Weights of a small GPT-style language model, trained from scratch on English Wikipedia.
Size: 9 layers, vocabulary 2048, 6.47M parameters.
Architecture: rotary positions, no biases in attention or MLP, untied embeddings, attention and MLP in parallel.
Each number is 200 + 40 x the weight over its row's rms, rounded and kept within 0 to 999. Layers, rows and columns count from 0. The size before them is the row's rms in percent of the matrix's.

# layer 2 MLP gate, 576x224, rms 0.0504, rows 563-575, columns 112-167
101,246,209,211,145,127,156,263,167,211,216,155,121,143,210,181,218,123,208,181,229,237,197,186,204,203,198,189,146,264,202,192,255,154,185,168,178,227,227,161,158,235,134,248,216,220,174,271,180,213,202,120,197,238,220,161,265
100,208,232,214,194,213,179,145,214,130,195,193,179,216,211,264,189,223,223,152,186,218,207,182,150,131,196,226,197,228,159,144,166,135,178,261,212,204,251,219,143,104,190,192,134,222,192,244,147,248,269,183,201,139,179,145,222
102,145,131,176,150,223,243,211,269,210,182,180,192,208,196,198,174,179,187,149,242,289,238,185,209,226,253,153,170,212,183,227,210,186,115,186,307,144,188,200,174,253,189,221,218,182,224,246,165,199,254,146,174,241,185,259,208
098,188,139,214,207,161,222,232,267,193,193,190,200,200,174,203,187,173,192,188,247,201,236,152,214,153,190,244,147,241,170,258,182,192,172,143,235,286,146,147,223,205,207,230,219,209,171,162,248,226,205,150,205,156,207,172,206
091,180,202,199,161,161,184,156,173,200,178,208,162,170,210,204,187,208,108,168,221,169,210,162,194,186,136,238,203,279,193,250,200,124,213,196,173,203,181,180,225,188,195,160,185,313,142,177,246,237,149,207,135,185,196,181,243
102,153,201,211,268,200,173,152,250,199,253,189,194,198,278,108,239,254,211,145,231,208,142,128,210,243,124,209,206,214,128,180,176,199,206,260,196,261,217,203,226,219,225,189,247,208,108,156,159,239,245,192,139,224,238,206,192
093,236,217,248,210,225,198,173,215,167,199,201,190,176,231,89,228,183,215,223,190,215,187,251,140,206,113,144,167,249,193,306,184,257,247,172,251,161,272,177,196,258,149,178,205,244,250,219,209,170,198,220,225,157,147,192,178
101,195,220,212,227,155,177,259,144,248,155,237,259,186,158,182,267,236,297,185,130,173,136,184,181,188,221,230,244,187,162,236,184,267,222,173,236,210,151,202,237,159,214,233,161,172,201,175,198,186,238,216,242,215,158,221,191
094,220,179,265,175,242,170,209,208,278,204,166,134,211,202,208,158,210,157,270,191,231,245,178,239,206,186,180,153,205,171,174,183,99,235,212,261,269,170,209,213,257,231,205,170,230,216,232,205,223,233,208,144,249,155,222,135
096,199,179,204,187,153,145,233,204,176,247,218,248,239,236,215,249,161,211,217,255,163,168,208,182,206,222,250,276,224,227,152,215,169,202,193,117,223,191,221,261,153,105,251,142,192,278,197,165,154,241,191,139,209,235,230,245
095,193,160,163,187,211,185,192,228,172,193,234,243,193,200,213,188,83,210,189,237,195,208,212,147,196,170,234,240,268,212,243,165,151,186,134,131,221,263,158,299,261,151,203,246,210,174,239,164,164,214,178,162,181,170,212,241
108,231,127,216,209,174,192,214,178,177,251,228,198,201,173,181,176,252,105,225,217,208,163,193,132,189,128,195,258,188,247,205,223,240,196,176,210,203,230,247,198,225,221,181,197,159,206,160,233,258,143,162,178,249,200,212,207
095,257,217,241,258,142,210,201,220,244,335,220,152,136,149,188,175,231,173,168,245,216,216,246,160,165,180,147,262,220,178,188,231,184,247,207,230,198,268,194,243,156,188,167,186,257,248,205,164,223,169,265,156,225,216,183,193
# layer 2 MLP up, 576x224, rms 0.0505, rows 563-575, columns 112-167
096,233,214,216,191,249,273,190,188,116,195,216,201,183,189,190,169,271,185,224,227,173,231,203,189,206,173,197,258,252,241,170,202,288,167,143,258,217,249,213,199,170,230,186,188,246,159,192,238,127,239,196,203,211,189,235,115
101,179,250,220,223,167,133,131,140,203,130,175,140,172,126,183,224,152,214,197,177,235,134,161,301,231,203,138,224,152,184,101,163,225,180,211,209,209,148,159,241,157,170,179,202,219,265,251,207,220,153,206,153,177,239,151,241
107,113,272,181,207,238,207,210,245,204,193,199,168,169,136,184,190,204,163,209,240,138,221,162,186,233,252,183,230,254,236,234,191,249,135,199,154,181,148,162,164,188,122,162,190,214,202,164,158,245,246,217,245,175,190,220,286
098,209,167,202,196,224,117,253,173,210,277,124,171,252,204,177,227,243,145,139,230,127,157,214,177,156,256,184,238,206,206,211,287,197,226,226,170,163,197,136,135,149,147,144,236,229,206,223,259,226,225,157,227,198,210,215,201
098,207,202,151,219,192,208,207,161,185,235,242,276,206,137,163,259,182,197,188,218,237,209,235,157,207,206,219,138,163,191,225,172,225,229,208,161,140,184,172,260,182,199,200,217,215,173,273,206,155,197,160,196,186,155,208,221
099,274,288,216,184,143,225,281,227,305,219,235,227,195,188,166,185,265,207,236,228,151,182,234,230,208,187,169,171,212,167,189,200,192,167,206,206,193,224,184,218,194,133,162,239,179,171,172,170,208,212,223,139,179,219,215,188
098,224,172,212,219,234,222,239,176,144,167,160,259,176,159,210,291,172,244,276,183,133,202,215,184,133,190,165,199,171,201,276,199,229,292,111,235,218,156,230,158,211,98,160,226,182,205,157,227,207,257,223,195,259,180,197,173
102,173,173,248,158,179,112,121,162,197,214,212,206,175,283,195,274,192,175,193,208,161,213,235,188,174,217,198,212,169,146,282,250,142,230,208,211,190,255,198,176,104,179,172,115,189,196,216,206,241,235,196,154,240,224,180,242
096,202,218,104,193,221,237,226,248,219,188,175,185,231,162,241,197,235,256,233,207,182,139,182,212,202,261,221,204,225,144,189,228,221,179,181,146,216,173,193,177,188,181,260,193,161,184,291,212,289,208,223,277,174,253,203,293
097,167,177,190,207,206,239,223,167,222,166,213,212,219,205,281,159,235,218,230,158,293,162,184,241,247,254,165,270,239,162,289,164,66,158,184,172,173,205,149,183,236,150,211,212,253,142,194,169,143,293,203,239,173,229,189,213
094,245,228,185,245,205,172,248,205,180,296,243,145,212,256,245,211,216,164,210,184,225,184,214,180,247,140,228,92,163,142,166,239,247,226,217,205,228,119,161,214,185,257,203,189,158,150,219,188,86,181,294,236,141,221,175,210
104,226,165,251,178,231,229,248,221,268,121,230,249,157,252,215,215,193,253,245,130,277,250,189,277,177,146,198,133,231,207,274,179,198,149,187,170,195,122,189,207,228,194,194,207,238,149,215,212,221,221,178,169,175,212,189,158
104,221,139,212,116,154,149,236,246,136,178,224,176,174,212,182,228,153,270,181,124,197,129,278,105,132,132,276,235,210,193,242,235,179,180,194,136,227,176,195,194,162,191,182,190,162,155,217,271,242,164,163,208,198,221,173,194
# layer 2 MLP down (transposed), 576x224, rms 0.0504, rows 563-575, columns 112-167
095,241,233,246,253,196,132,219,256,212,150,240,229,181,200,265,229,180,141,229,189,195,205,170,179,286,177,200,191,211,212,207,199,236,223,201,242,159,248,195,211,203,182,171,181,200,236,205,233,221,173,194,173,182,152,196,148
095,118,202,154,117,229,172,299,245,239,252,147,167,246,183,209,205,172,234,253,294,189,151,176,213,196,210,153,258,245,185,270,305,217,167,210,134,224,171,90,207,228,213,229,207,135,171,231,150,170,235,187,253,244,189,159,186
101,158,254,220,160,241,121,221,193,136,207,226,169,153,175,202,206,256,206,181,171,157,222,188,274,249,214,146,278,215,209,180,133,165,123,218,236,258,221,213,118,229,209,172,140,149,206,220,191,224,209,197,191,240,169,169,234
095,143,248,211,216,179,207,156,234,190,179,268,207,149,181,213,282,154,160,206,233,215,179,228,153,176,167,246,241,117,205,177,236,161,159,205,157,262,172,184,223,242,105,150,136,222,167,225,221,223,270,247,228,226,212,130,289
092,204,203,193,203,297,177,206,186,212,206,272,252,184,107,204,281,165,162,238,211,237,193,278,158,221,168,171,227,130,186,167,203,241,273,223,206,216,189,165,139,141,209,207,168,220,176,290,214,166,255,131,157,247,160,211,245
096,194,132,210,215,137,231,212,227,216,202,179,153,235,176,262,204,303,185,148,149,261,173,185,237,221,151,195,233,167,189,156,151,282,164,191,278,263,169,235,229,207,232,196,187,148,164,254,189,251,165,190,135,200,202,261,162
094,174,257,201,181,245,140,169,212,210,259,196,197,219,246,252,205,234,223,233,146,185,232,187,245,161,189,210,218,155,170,145,197,212,122,209,217,220,273,241,300,190,259,194,169,223,180,195,182,233,206,163,124,146,197,195,142
099,210,161,259,203,246,182,127,230,272,182,179,180,233,274,121,154,206,223,221,194,189,190,248,133,215,233,192,209,197,169,210,222,228,216,207,220,216,216,231,197,189,196,173,270,217,198,228,183,297,185,245,67,196,172,219,175
103,196,201,99,246,220,242,238,244,212,279,183,173,181,200,224,192,154,220,196,251,185,180,131,194,207,225,241,216,201,203,170,253,186,214,218,192,223,257,203,227,161,207,185,195,143,120,249,233,228,143,136,186,216,210,178,266
100,165,211,163,191,232,190,190,209,135,236,316,221,133,219,204,137,53,177,291,263,191,194,172,221,184,168,203,193,199,169,272,211,190,234,239,229,249,253,229,172,197,154,178,212,175,167,223,261,225,175,251,245,232,219,195,200
093,236,221,200,182,175,247,243,264,241,246,265,264,201,230,216,100,198,198,198,266,232,259,126,172,234,168,239,181,179,170,278,156,188,149,220,188,204,159,157,227,240,310,234,81,261,143,185,191,180,176,236,238,251,159,214,306
102,158,270,208,257,171,187,167,211,199,177,244,245,208,83,245,222,165,192,190,180,248,230,267,254,181,190,201,238,167,184,216,138,204,184,171,153,202,198,177,123,177,231,142,239,177,188,243,227,222,162,208,134,197,174,186,199
097,166,216,138,172,210,173,223,254,292,155,175,162,201,210,211,177,173,104,173,216,182,187,256,201,222,260,142,216,198,156,225,173,227,197,192,243,247,187,189,154,188,270,184,165,165,208,218,241,196,125,142,270,216,204,280,186